{"hidden_size": 128, "vocab_size": 1024, "qk_norm": false, "tie_word_embeddings": true, "init_std_o": 0.0117, "init_std_down": 0.00741, "decay_fraction": 0.95, "final_lr_fraction": 0.0, "batch_tokens": [16384, 32768], "max_steps": 5154}
Each number is 128 + 32 x the weight over its row's rms, rounded and kept within 0 to 255. Layers, rows and columns count from 0. The size above them is the row's rms in percent of the matrix's.

# layer 4 MLP down (transposed), 320x128, rms 0.217, rows 288-319, columns 0-63
size [109 113 100 103  99 103  99  97 101  93  97 101 111 101  84 100  99  96  93  96 106  97 102 102 105  64 101  93  96 102 103 104]
[[115 119 156 189 151  91  51 146 122 105  52 127 115 171 139  90 156  73 118 129  83 153 147 115 105 102 156  95 208 142 163 140 104  93 162 130 193 104  73 125 112 173 144 154 105 104  83 136 136 127 139 124  87  94 122 147  95 111 132 113 166 105 172 141]
 [126 150 137 144 160  97 109 121 109 173 169 143 123 120 126 105 120 157 118 146 167 161 148  94 101 130 116  88  75 133 146 126 164 119 185 106 122 121 124 180  90 133 137 119 132 125 157 117 163 149 148 134 162 144  89 116 185 136 139 122 108 125  91 112]
 [ 96 134  90 189 179 111 103 147 184 133  91 127  75 117 134 160  89 141 115  57 115  72 205 107 100 182 133 152 119  77 134 114 147  79 127  99 141 113 138 185 129 153 205  92 128 102  88 129  65 107 169 103 132 139  73 125 127 117 147  93 158  90 141 135]
 [177 144 164 145  79 133 144 148 138 153  76  88  90 105 166 141 139  85 163 169 132 105  86 126 179 132 147 170 152 157 135 168 122 114 141 134 107 160 160  91 144 154 165 166  95 113  98 121 165 180 124 159 133 132 117 141 110 101 122 176 142 135 130  87]
 [ 78  94 123  75 146 171 162  67 133  82 136 121 174 149 115 141 147 127 140  64 107 101 139 132 135 179 134 114 157 109  93 185 139 190 104 128 119 154 140 149 102 122  92  70 132 194 182 148 133 123 165 127 112 129 130 111  98  77 140  85  76 164 179  94]
 [164 173 134 125 113 116 103 154 102 144 143  97  99  67 117 116 138 135 129  94 139  63 122 143 154  91 121 177 164 144 120 153 116  83 134 137 125  93 128 180 100 166  98 118 185  72 111  96  92 147  56 155 132 106 164 120  81 154 145 161 165  95 133  82]
 [122  98 131  44 161 123 230 123 102 126 152 158 154 115 123 111 190 108  86 134  88 108 161 163 122 110  49 104 168  80 104 166 133 137  97 146 134  88 128 157 107 109 173 120 126 127 106 164 105 110 113 144  92 159 150 147 180 124 137 145 130 131 100  80]
 [188 155  81 135 148 138  99 136 133 117  89 158 110 149 123 146 160 172  69 119 123 188 158 107 146  68  83 138 176 140 122 135  81 154 134  99 117 129 160 160 118  83 180 151 122 142  61  82  76 123  97  84 183 123 112 143 127 160 101 117 146  71 144 174]
 [131 160 131 114 141  97  72 105  96 167  87 108  77 164 112 119 145 122 113 162 138 110  90 190 114 169 101  77 150 154 130 152 110  76 136  86 138 129 132 150  66 178 156 106 125 133 106 137 158 163  93  52  93 156 154  99 149 122 133 136 113 132  52 207]
 [135 159 114 156  86 142 148 146 165 176 105 152 100 141  84 119 155 149 133 126 122 145 112 181  99 112 117 124 155  32  85 120 172 110 128 158  99  79  51 162 129 119 110 165 122 209 139  73 117 119 136  45 195 158 132 122 125 146 179 135 172 108 127 127]
 [123 176  66 105 100 131 100  99 100 121  81  64 105 114 156 150 200 128  74 102 148  97 153 161 136 151 115 192 123 138 134 119 196 103 104 161  95  79  83 139 149  95 115 105 158 143 150 116 135 110 168 121 102 127 148 160 114 127 213  97 115 147  91 152]
 [181 177 104 129 167 140 105 124  77 176 125  47 111 108 132 149 169 132 111  67 140  91 151 159 124 116 128 143 158 140 120 188  90 117 103  92 119 137 186 174  87 107  75 112 120 105 150 101 141 196 109 168 136 163 119 202  57 107 169 150  99 161  99 172]
 [ 93 129 108 131 129 130 118 140  45 136 140 122 155 148 140 135 144 165 126 143  89 164 179 149 111 112 129 168  94 150 105 149 121 149 154 166 167 170 118 102 168 121  93 124  68  96 151 171  87 109 107 141  68 114 122 146  97 181 153 115  87 120 131 166]
 [ 70 100  62  91 176 137 163 114 169  98  79 149 148 131 138  73 101 176 102 136 166 120 165  98  79 111 110 170 141 130 115 144 113 148 135  99 110  79 142 111 170 153 141 150 145 151 111 168  95 118 155 181  54 114  75 156  93 174  75  86 134 113  89  92]
 [148 139  87 180 143 113  72 128 132 169 145 130 110 129 111 121 103 116  98  96 129 145 127 112 144  90 140 187 135 114 142 125 144  76 120 132  93 156 101  94  85 106 133 162 118 133 163 122 117  83 148 173 116 151 128  96  99 137 103 106 109 136  69 176]
 [144  83 131 176 120 102  24 143 160  64  86 137 105 154 132 180 163 115 134  92 128  74  87  92  78 127 109  95 104 163 143  79 150 153  94 101 183 128  88 184 153 150 180  90 108 132 125 146 189 122  87 135 127 114 153  99  74 147 130 166 126 116 152 118]
 [126 104 116 135 113 164 157 202 114 140 152 104 106 130 105 136 114 227  83 135 125  76 214 131 171 136 169 125 149 141 148 119 118 156 146 183 157 171 155 189 115  63 159 128 123 155 131 108 180 118 157  68  85 107 152 105 114 118 101 180 108 130  74 110]
 [136 152 159 172  83 169 109 152 139 126 156 145  96  85  91 169 116 169 178 125 105 104  43  91 121 144 121 146  77 150  93 113 141  74 131  67 136 107 106 135 158 109 124  65 141 107  98 110 141 164 169 155 150 135 117 117 153  82 108  89 131 186 176  81]
 [108  58 128 119 142 140 137  60 166 181 199 148 156 175 107 136  97  85 130 122 131 155  76 120 131 136 139 188 140 125 120  66 142 115 106  61 131 131 101 150 131  71 174 138 107  88 138 116 115 190 107 140 111 185  83 140 118 118 131 102 138 124 145 148]
 [141 229 127 205 159  67 120  83 108 158 117 123 180 148 153  99  69 125 111 116  68 156  87 185  92 124 147 137 120  93 106 113 153 188 160  90 169 130 144 169 164 164 145  83 108 148 149 147 136 156 178 120 102  88 140  91 181 142 122  98  86 161 103 147]
 [ 92 135 118 145 129 119 119 189  92 181  79 138 142  79 149 130 104 163 115 124 122  92 120 133 158 121 140 107 136 142 181 145 200 189 155 121 179 124  88 117 194 118 117 169 121  94 120 141 100 147 158 150 133 180 122 173 113 139  89 168 142 156 125 222]
 [129 106 196 125  71 145 159 146 131 117 148 162  94 117 132 102  86 124 139 102 103 107  95 146 100 118  49 172 186 193 102  95 108 109 124 115 115  94 171 153  96  90 159 148 136  89 172 120 193 163 116 110 131  91  85 136 127  87 165 124 132 114  79 138]
 [138 157 126 111  73 110  91  95 140 101 122 109 143 193 157 142 177  77 173 101  91 150 128 110 113 106 153  55 125 109  93 177 172 137 134 116 130 142 149 149 129 160 137 157 155 143 158  80 101  90 126 121 129  86 134 194 104  89 160 177 110 125  94 128]
 [103 107  90 104 179  93 143  54 196 125 120 164 119 103 146 145  79 160 153 187 144 138  86 127 130 155 165 102 138 100  67 100 148 182 153 111  79 116 170 176 110 116  72  87 106 203 136 121 152 124 179 144 135 195 163 104 153 178  96 120 159 134 116 129]
 [105 125 117  95 126 151 186 159 170 122 185 119 118 135 123 120  76  95 149 122 129  86 141 110 126  66 122 132 202 172 105 195 117  83 169 144 149  79 100 176 141 125 162 115 155 118 135  84  98 102 155 139 165 167 144  96 103 130 110 107 101 160 172 180]
 [105 187 147 137 184 131 155 120 122 139 118  92 141 150 163  74  89  88 159 144 194 124 121 182  90 128 154 131 121 123 130 117 120 152  81 110 118  72 155  92 149  94 100  90 142 104 141 120 122 104 157 137 134 194 133 187 125 102  86 144  84 114 221 183]
 [175 141 115 114 127 101 213 107 156 158 145 167 161 105 146 112  93 170 177 134 134 178 162 143 149 112  77 107 161 182 113 138 175  78 132 122  86 155 114 110 147 150 159 124 160  95 162 144 110 149  71  94 145  50 158 132 175 129 124 144  76 133 130 107]
 [145 191 127 106  75 133 114 147 122  96 194  96 106  98 142 131 103  85 135 168 198 153 149 138 135 166 117 108 110  73 190 104 128 118 138 189 126  78  75  98 112  54 142  92 132  81  81 122 169 140 152 172 133 146 110 108 159 166 156  98 107 156 119 125]
 [146 185 137 150 150  83  66  87 168 123 141 135  91 158  99 159 134  94 124  85 194 130 153 126 170 112 123 175 107 199 127  96 137 109 197  90 122 149 148 131 124 143 108 130 144 131 185  93 113 133 167 157 106 127 110 115  98 192 155 140 119 127 142 121]
 [114 129 119 134 137 151 111 162 156 120 134 170 158 163 166 152 126 124 208 119 157  82 118 102 113 144 132  72 125 107 126 154  97 162 232 179 136 117 161 183 126 117  87  83 174 120 117 163  86 165 171 123  99 123 143 188 127 147  73 111 167 114 105 161]
 [ 94 165 170 167 124 103 147 160 114 179  81 134 133 129 174 142 182 113 124 157 107 115  87 105 133 155 136 140  63 135 110  85 106 136 150 160 105 135 122  98  99 135  93 136 152 109  85 178 186 154  83 133 136  78 154 157  86  79 119 170 142 154 134 167]
 [147 145 155 154 140 103 107 107 183  98 177 125 144 186 118  87 122 165 172 145 130 133 122  89 135 157 149  97 163 170 155 165  98 136 175 156 147 106 117 150 165  76 101 178 112 100  96 110  79 103 109 151 123  47  57 172 209 119 109 154 108 128  66 172]]
# layer 4 MLP gate, 320x128, rms 0.245, rows 289-319, columns 0-63
size [119 111  96  90 103 107  88  99  99  94 103 108 108  78  99  98  94  91  90 120 103 105 110 102  88  93 105 101  93  95 105]
[[149 147 175  94 135 152 144 137 159 116 151 123 126 162 145  95 111 113 134 163 141 144 175 176  83 126 135 115 141 135  76 176 162 102 116 102 160 162 149 143 138 129 104 162  97 116 110 211 134 187 154 191 128 135 171 132 139 122 144 126 131 119  54 133]
 [ 71 153 112 118  67  88 142 123 200 138 125  79 127  80 125 120 126 166 153 140 156  36 134  98 129 125 158 173  94 142 105 111  56 184 145 129  82 125 156 116 105  87 136  89 119 165 106  92 133 177 154 139  84 110  34  83 132 121 148  79 155 122 135  87]
 [176 185 170 141  88 129 125 120 140 122 161 168 121  69 144  88 104  72 166 106  94 135  94 157  99 146  55 131 147 115  73 177 150 199 160 145 163 114 138 116 130  87  98 130 140 146 109 160 110 101 126 100 128 139 163 160  97 160 159 198 150  73  97  54]
 [ 94 105 179 118 190 109 140 204 171 139 115 128  97 137 109 138 137 128 128  51 134 152 137 105 113  68 142 143 133 134 139 163 135 175  86  93 180 152  68 115  97  88  77 124 153 124 150 116  83  79 169  87 116 200 128 137 127 164  95 123 103 192 156  96]
 [139 142 150 149 136 115  99 159 108  98 144 122  78 163  99 115 116 152 135 151 129 150 131 139 119 160 104 170 110  84 150 134 148 114  88  91 182 114 109 181 148 168  93  85  59  38 125 103  52 178 112 129 151 135 184  97  90 129 179 159 100 130 135 133]
 [103  58 130 154 178  83  92 107 138  98 179 174 150 174 139 185 145 173 149 153 179 113  76 114 148 137 121 151 124 152  92  73  90 119 134 139  90 141 130 174  94  59 103  92  92 123 139 127 117 202 140 125 104 124 118 130 138 136 141 121 144 176 108  99]
 [141 151 122 184 170 158 165 187 147 201 148 148  82 127 150  87 140 146 193 137  91  90 141 112 165 112 161 147 134 112 120 112 177 166 139 128 145 146 132  66 144 160 123 126 128  85 133 132 135  90  76  71 103 153 153 124 114 102 128 100 109 123 183  75]
 [153  69  89 112  87 174 126 142 122 121 107  89  84  87 110 127 108 123 155 151 136 156 135 190 134 168 170  98 105  73 186 185 110  51 116 157  85 141 137 185 183 175 155 157 100 111  89 138 130 138 123  75 140 146 128 136 141 139 131 152  81 107 149 135]
 [107  81 120 135 120 120 131 109 142 129 162  96 128 124 109 188 165 150 179 117  95 171 123 100 117 172 155 119 143 154 115 112 135  65 166 127 113 149  85 151 123 126  68  68 154 144 186  98  77 112 114  95 178 122 177 103 150 133 121 103 195 146 149 138]
 [155 149 134 124 179 117 128 135 170 123 109 100 123  79 107  62 140  98 192 194  74 163 126 118 112 145  96 100 104 101  78  93 136 129  96  64 103 115 114  48 160 133 100 147 172  81 109 139 108 128  73 152 170 114 123 139  82  65  85 161 141 127 156 142]
 [110 114 122 103 191 122 197 145  64 164 109 154 164  94 152 109 133 102  98 129  85 117 149 139 150 160 120 122 132 131 121 154  98 154  23 109 136 104 142 135  88  97 143 146 106 101 123 110 136 145 201 113 110 141 118  53  91 123 179  93 112 142 124 176]
 [114 100 132  67  90 150 140  84 123 146 231 131 148 111  38 122 109 155 147 131 173 150 107 184 165 159 166  91 127 127 126 120  79 148 191 138  78 146 196 146 133  57 116  72 118 131 130 204 105 108 119 147 159 187 101 112 109  94 111  92 143 112 139  90]
 [105 149 159 132  73 116 144 102  90 168 114  97  68  96 142 145  84  56 147 104 160 116 150 133 131 168 157 133 193 143 138 147 166 173  76 147 115 138  86 117 157 111 117 142 123 110  92 105 138 156  88  94 158 200 142  95 165 111  71 114 129 110 115 135]
 [121 112 203 121 100  94 155 112 123 121 120 138 137 101 118 123 108  81 169 172 114 182 115  94 109 189 133 121 114 115 107 134 149 158 124 104 168 144 129 138 139  99 132  88 139  55  94 157 181 133 136 148 153 107 154 159 179 133 113 186 163 152 107 158]
 [156 124 115  80 128  81 151 112  77 113 115 112 114 103 123 134 166  89 170 124 148 115 147 158 152 177 166  42 158 126  97 190 158 140 131 152 123  80 197 123  99 147 120 100 163 145 114  86 120 103 124 178 109 135  83  96 102 174 122  54 184 101 109 205]
 [101 114 108 115 171 124 109 132 134  68 102 157  94 170 116 129 148  93 109  71 132 158 156  90 194 162 137 105 147 149 134 170 180 108  52 135 152 102 162 135 140 115 167 178  96 136 120 126 176 119 127 162 103  75 126  59 111 109 160 112  94 123 115 158]
 [126 105 113 162 121 119 156  79 111 123 127 119 127 123 110  72 160 113 181 155  63 110 118 160  96 126 175 161 146 161 161 119  80 212 105 104 130 182  83 145  87  57  59 162 192 129 147 160 119 107  76 126  86  83 156  73 135 127  99 116 101 135 135 124]
 [148 142 139 196 148  98 105 133  97 153 121  76  81  98 102 133 140 142 120 142 135  95 124 122  95 129 138  96 187 186 134 125 116 163 163 146 147 100 142 174 120 129 141 158 145 172 125 134 116  82 166 119 137 154 149 103  99 121 130 158 186 207 180 185]
 [118 137 146 110 113 115 148  92 157 123  27 166 217 181 103 131 103 189 142 145 135  91  59 147 154 115  98  99 162 148 120 100 127 120  72 127 144 132 139 101 134  75  91 145 166 157  93 142 128  77 146  82 106 154 170  93 108 146 155 134 181 124 127 129]
 [133 186 184 167 105 183 152  96 119 160 155 114  91 143 158 167 115 121 157 157 103  78 125 126 173 171 113  73 112 160 127 210 124 129  98 147 169 120 153 129 142 141  89 110 118 153  91  99 163 126 137 143 141 159 167 125 158 144 147 122  73 108 109  99]
 [ 79  76  72 138 156 139  89 119 122 107 133 127  98 137  97  86 198  68 141 127 135 124 113  73 176 182  99  76 134 134 102 115  96 123 180 127 126  77 100 154  77 104 151 144 146 140 119  96 184 135  94 138  87 140  85 137 103 151 157 115  95 148 166 134]
 [144 138 177 123  79 175 193 160 114 140 123 109 137  75 104 123 144 185 131 177  88 122 188 160 119 122 174 208  91 137 111 119 166 117 180  86  75 158  87 148  97 134 141  94 120 104 167 140 131 112 113 100 143 125 177  79 198 158 115 144  97 156 136 145]
 [ 48 183 121 163 152  97 175 163  38 144  96 104 146 135 145 162 139  98 107 110 145 203 139 142  52 171 191  94 123 109 127 194 125 124 136 139 124 101 123  97  76 124 167 176 157 108 147 124 113 115 113 131 142  68 166 146 137 139  62  80 136 151 135 151]
 [ 83 100 153 176 101 100  74 138 111 114 133 106 133 115 145 187 157 163 134 145 139 121 119 153 117 128 136 144 108 115  95  99 111 102  80 126 121 173 129 157 125  97 121  81 150 130 154 109 132 122  51 134 165 120 115  64 134 112 126 116 123 173 157  93]
 [ 93 140  86 131 144  91  74  48 159 124 152  53 171 110 107 115 102 106 125 142 189 163  96 155  98 155 132  66  93 178 163 105 130 177  91 157 136 140 194 169 130 125 140  91 141 153 116 139 143 141 149 106 159 165 176 180 131  89  95 151 164 127 122 113]
 [136 160 119  45 205 179 100 119 172 117 110 138 147  98   1 153 177 121 142 135  93 145 112 159 108 111 157 175 125 127 104 197  90 129 127 123 130 124 126  96 111 130 161 131  69 122 167 116 185 116 155 144 102  84  91 129  97  97 123 139 154 105 121 151]
 [117 188 126 160 156 111 153  92  71 118 168 157 184 122 149 178 180 120 174 137 116 116 137 138 162 120 110  99 128 114  96  89 136 149 147  91 130 120 137 135 149 134 130 127 186 136 124  97  61 137  91 148  91 121 126 135 154 132 194  77 116 142 140 113]
 [158 108 152 108  82 134 163 113 102  89 126 169 126  87 126 100  99 126 159  71  29 149 131 117  62 137 114 115  98 170 124 108 156 120 161 101  75 141 107 106 107 145 120 114 104  40 155 130  98  93 131 114  99 154  95 144 111 133 168 143  86 144  77 161]
 [119 144 161  70 131 131 137 124  82 129 147 113 154 145 149 165 191  88 130 151 137 163 126 190  75  87 144 172 189 194 131 134 136 155 115 140  97 173 149 152 105  97 184 152 170 145 153 158 121 160 116 193 119 124 140 128 131 118  99 105 114 159 156 141]
 [ 88 166 117 153 132 185 192 125 148 128 138 152 122 167 135 103 112 128 174 157 147  98 145 102 107  87  99 149 107 159  98 154 105 129 144 167  89 108 118  55  76 141 116 100  89 117 180 115 165 168 156 172 148  80 154  85 123 103 169 113  79 137 123 138]
 [157 167 136 132 132  73 152  87 112 105 142 109 215 105 172 106 111 161 105 144 131 102  97 166  69 131 141  98 135 106  82 115 122 138 101  93 107 119 154 199 133 133 132 126 180  87 104 115 154  62 121 155 149  92 110 135 129 148 111  97  75 141 119 185]]
# layer 4 MLP up, 320x128, rms 0.241, rows 289-319, columns 0-63
size [127  97  97  86  87 122  97  97  97 105  92 105 100  71  95 104  96  95  90 124 102 108 102 101  55  90 100  96  88 101  96]
[[141  97 180  98  95 195  76 132 104  98  89 161 106 212  88 102 102 147 147 165 116 172 127 183  71 107 102  86 114 128  76 126 133 128 117 125 137 125 124 162 145 100 147 175  88 118  68 190 136 158 163 190 120 127 112 139 177 165 191 115 109 105 103  99]
 [146 154 113 130 129 185 174 124  85  82 170 162 170 141 106  83 149 152 154 168 149 184 167 109 148  46 170  76 142 127 122 144 130 114 163 122 124 117  73 139 140 131 111 169 145 119 183 157 177  72 142 169 154  76 130 143 133 152 138 153 113 171  89  94]
 [ 99  64 112  81 139  95  99 138 133 127  99  94 130 140  67 111  97 187 122 134 186 111 153 146  67 171 123 160  86 172 147 143 165 162 137 155 133 140 122 130 115 171 150  40 129 144 150 176 139 132 154  74  89 179 164 141  40 159 143 130 144 164 152 210]
 [118 150 179 107 125  79 126  99  95 132 149 128 178  58  93  66 113 143 152 147  97  82 113 137 112 167 139 152 110 141 119 126 135  55 143 214 109  70 165 139 137 124 148 205 171 134  58 163 127 138  92 117 119 122  89 194 143 114 117 119  89  79 142 151]
 [138 155 163 151 163 128 139 141  75 106  99 108  65 137 114  93 160 156  63  80  84 104 107  80 155  78 133  99  78  73 104 107 130  99 111  85 130 127 108 113 101 175 103 121   5 101 117 110  78 150 162 160  95 154 184  77 121 131 130 118 159 121 120 162]
 [101 141 144  70 113 149 103  64 131  25 149 135 129 174 118 104 111 163 166  90 124 109 110 136 139 110 104 196  83 146 106 147 131 119  95 165  90 122 105 118  85 162 127 132 158 122 165  64 143 105 147  99 135 145 138 108 100 118 118 182 161 121 152 140]
 [141 132 126 137  97 173 135 156  98  95 187 105  91 151 159  73 130 100 139 120 131  79 167 125 160 170  83 146 118 127 124  75 104 125 117 150  88 120 217 114 100 180 131 148 197  98 161 161 100 111 116 110  99 100 150  78 125 152 122 126 120 121 150 158]
 [146 170 115 119 105 126 154 111 149  76 109  72  60 114  87 167  86 179 179 118 118  93 106 126  95 111 139 137 153 146 119 132  86 114 118 123  79  81 124  85 129 132  86  89 129 127 141 168  78 134 132  45 113 200  75 122  71 115  68 125 128 121 114 119]
 [109 164  82 140 113  59 131  60 141 148 129  95 102 143 148 106 116 148 150 133 106 150  85  64  86 134 121 128  90 140  79 115 113 109 114 149 101 156 119 123  94 161 141  99 123 169 164 129 108  81 135 123  87 104  76 152 141 139 169 127 143 143 108 125]
 [ 93 131 126 106 139 132 150  89  99 124 157 138 122 133  90 132 128 135 155 108 169 109  98 176 109 122 118 209 157 110 188 187 104 159 139 177 132 149 151 178  86 127 119 150  74 181  94 130 117 131 151 124 133 139 134  86 161 153 202  91 106 176 117 103]
 [120 134 158  58 167 140  93 148 150 161  48 182  92 143 134  73 119 104  72 124  99 108 160 142 163 177  93 130 130 146 126 137 157 142  83 107 144 147 140 133 145 154 217 132 114 137 133 168  92 103  79 137  96 104 184  97 140 128 125 133 100 101 149 166]
 [110 109  91 160  91  97  79 140 112 142  53 112 167 132 181 108 100  53 123 167 139 132  96 164 162 151  65 139  78 157 106 141  93 128 123 102 204 109 143  88  80 138 186 136 103 151 154  90 131  95 104 115 118 163  95 167  90 168 108  93 138 153  80 145]
 [ 85 126 143 112 101 180 155 110 104 195 125 123 107  88 132 133  78  88 145 120 107  87 150 130 137 214 111 106 111 123  82 111 153 121 114 124 150 115 116  98 135  97 120 127 171  97  90 170 116 145 154 126  83 172 127  85 140 189 127 176 167 143 145 149]
 [145  83 148 120 119  82 158 137 110 135 116 156 117 106  73 132  75 144 147 147 153 106 136 135 123 151 167 173 132 119 126 149 184  95 113 115 125 130 110  93  73 117 155 137 101 141 128 164 146 189 154 157 158 145 118 105 167 143 155 169 152  82 154 205]
 [192 109 109 130 154  94 107 136  85  89 181 147 133 214 136  95 129 105 125  86 114 134 142  89 117 161 169  57 107  71 142 152 140 180 159 130 111 103 139  94 123 119  84 135 118 108 127 159 161  81 112 192 150 153 126 112  42 181 155 101 141 126 176 128]
 [ 46  40 128 160 102 124  80 100 141 137 106  76 104 123 163 100 151 126 123 117 116 178  88 133 129  69 132 109 118 149 131 164 142 120 140  83 103 107 165 148 161 153 201 119  99 164 104  60  80 110 136 144 148 139 109 137 151 119  73 185 133  90 110 150]
 [154 107  93 157 102  59 126  99 157 127 126 122 185 142 151 165 134 140 111 127 161 121 139 134 123  53 130 140 115 123  96 139 117 124 187 139 113 109 175 144 121 149 179  97 160 129 118 137 159 161 124 147 101 145 120 151 101 141 136 138 167  80 121  87]
 [126 100  80 158 137 170 125  99 131  98 117 152  90 138  73 100  91  90 145 111  80 199  95 129 192 143  98 134  71  85 102 177 103 141 153 146 158 155 146 153 167 139  77 145  48  94  95 117  83 167 129 120  72  98 116 190 115 152 142 109  93 109 110 101]
 [155 116 147 148 136 108 162  98  90 119 181 170  85  53 136 122 198  92  89 150 124  84 145 127  79 125 113 136 111 145  73 152 132 110 166 153 133 151 151 104 149 110 150 108  96 144  97 128 132 155 149 158 159 145 150 140 152 139 180 108  99 166 131 127]
 [108 130 157  75 101 131  82 101 147 136  99 111 126 145  91 128 124 130 161 176 124 124 133 149 141  69  64 185 125 186 123 113 128  96 174 203 170 170  95 141 121 121 117 161 103 125 130 179 114 179 155 145 119 120 126 152  85 144 137 188 174 144  96  61]
 [136  97 150 140 149 138  86 127 106 142  90 129  91 123  89 104 126 163  49  95 102 143 132 133 146 180  98 107  66 180 128  62 112 139 140 145 154 126  65 121 116 127 102  85 136  94 107  86 129 132 149 111 166 124  93  71 123 133 110 107 115 163 233 158]
 [ 91 169  83 152 147 191  86  85 153 124  97 100 144 144 158 136 103  99  82 125 181  82 103  70 137  71 127 119 113 203 154 131 159 124  83 101 116 134 108 112 139 194 181 147  81  83  86 145 118 119  63  86 141 103 188 109  77 162 146 117 150 124 155 116]
 [117 120 152 129 139 125 152  91 122 158 186 137 121 105  76  64 124 157 137 131 123 132 122 142 136 137  92 109 160 111 131  55 129 156 144 105 127  85  91  89 131 161 128 107 143  77 124 151 123 218 119 169  89 112 145  98 136 125 151 170  68  80 167 180]
 [107  79  69 152 133 137  96 125 133 153 133 161 180 129 102  77 128 136 117 111 136 158 158 112 122 174  70  97 122 205 146 110  64 130 103 135 176  92 120  98 168 164 132 154 193 174 189 160  77 142 110  99 143 129 109 122 115  77 157  63 130  77 116  99]
 [ 79 147 179  86 110 112 115 112 160 158 124 144 121 143 151  69 142  72 125 154 143 192 167 110 135 110 124 119 110 127 147  93 173 175 118 185 100  68 110  89 165 108 135 123 121 158 126 161 201  71 126 148 152 123 115 116 115 118 130 164 103 102  98 143]
 [175 109 169  90 171 168 129 179 132  93 175 172 171  89  88 137 168 152 144 159 160  57 118 149  88 133 195 193 135 180 130 184 116 166 133 146 124 148 161 143 124 124 155 142  90 138 138 100 125 123 147 143 147  96 100 163 138 114 158 148 101 115 124 120]
 [104 126 171 136 129 120 158 112 121 139 163 135 115  92 126 108 149 150 124 156  59 112 183 180 141 146 111  99 129 103  61 121 167 108 122 131 115 114 164 123 126  88 125 139 201 149 135 125 126 133  97 122  69 126  93 126 101 111 123 163 102 147 149 143]
 [186 159 102 138 108 142 176 115 112 128 175  59 134  86  94 110 125 129 148  60  95 159 101  85 147 162 151 129 134  75  78 119 194 118 150 206 151 149 115  94 151 137 199 159 125 123 139 166 106  81 118  94 163 111 149 103 165 125 132  62  95 217 103 125]
 [168 139  98 121 175 122 110 182 130 169 132  90 127  98 115 107 136 119  92 160  68 189 122 150 126 130 116 117 188 141 157 149 133 120 138 115 130 140  91  85 165 118 146 110 106  86  98 149 145 111 128 140 130 159 131  66 150 102 126 109  82 122 120 108]
 [ 29  92  77 136 123 123  80 139 182 147  92 125 135 130 142 166  61 101 156 123 146 154 133 105 164  67  75 188  95 133 111 125 145  87 108 163 108  82  94  99 132  87 107 132 124  93 162 121 151 171 137  86 138 174 147  97 181  76 149 170  77 112 136 114]
 [155  82 121 124 151 154 132 105 125 128 155 133 125 144  98 210 159 132 145 139  97 106 180 151 140 114  92 127 146 139 146 110 128  85 102 160 103 110 142  98 148 121 145 104 121 177 138 118 150 154 116  66 129 209 106 113  92 101 113 166  59 109 205 123]]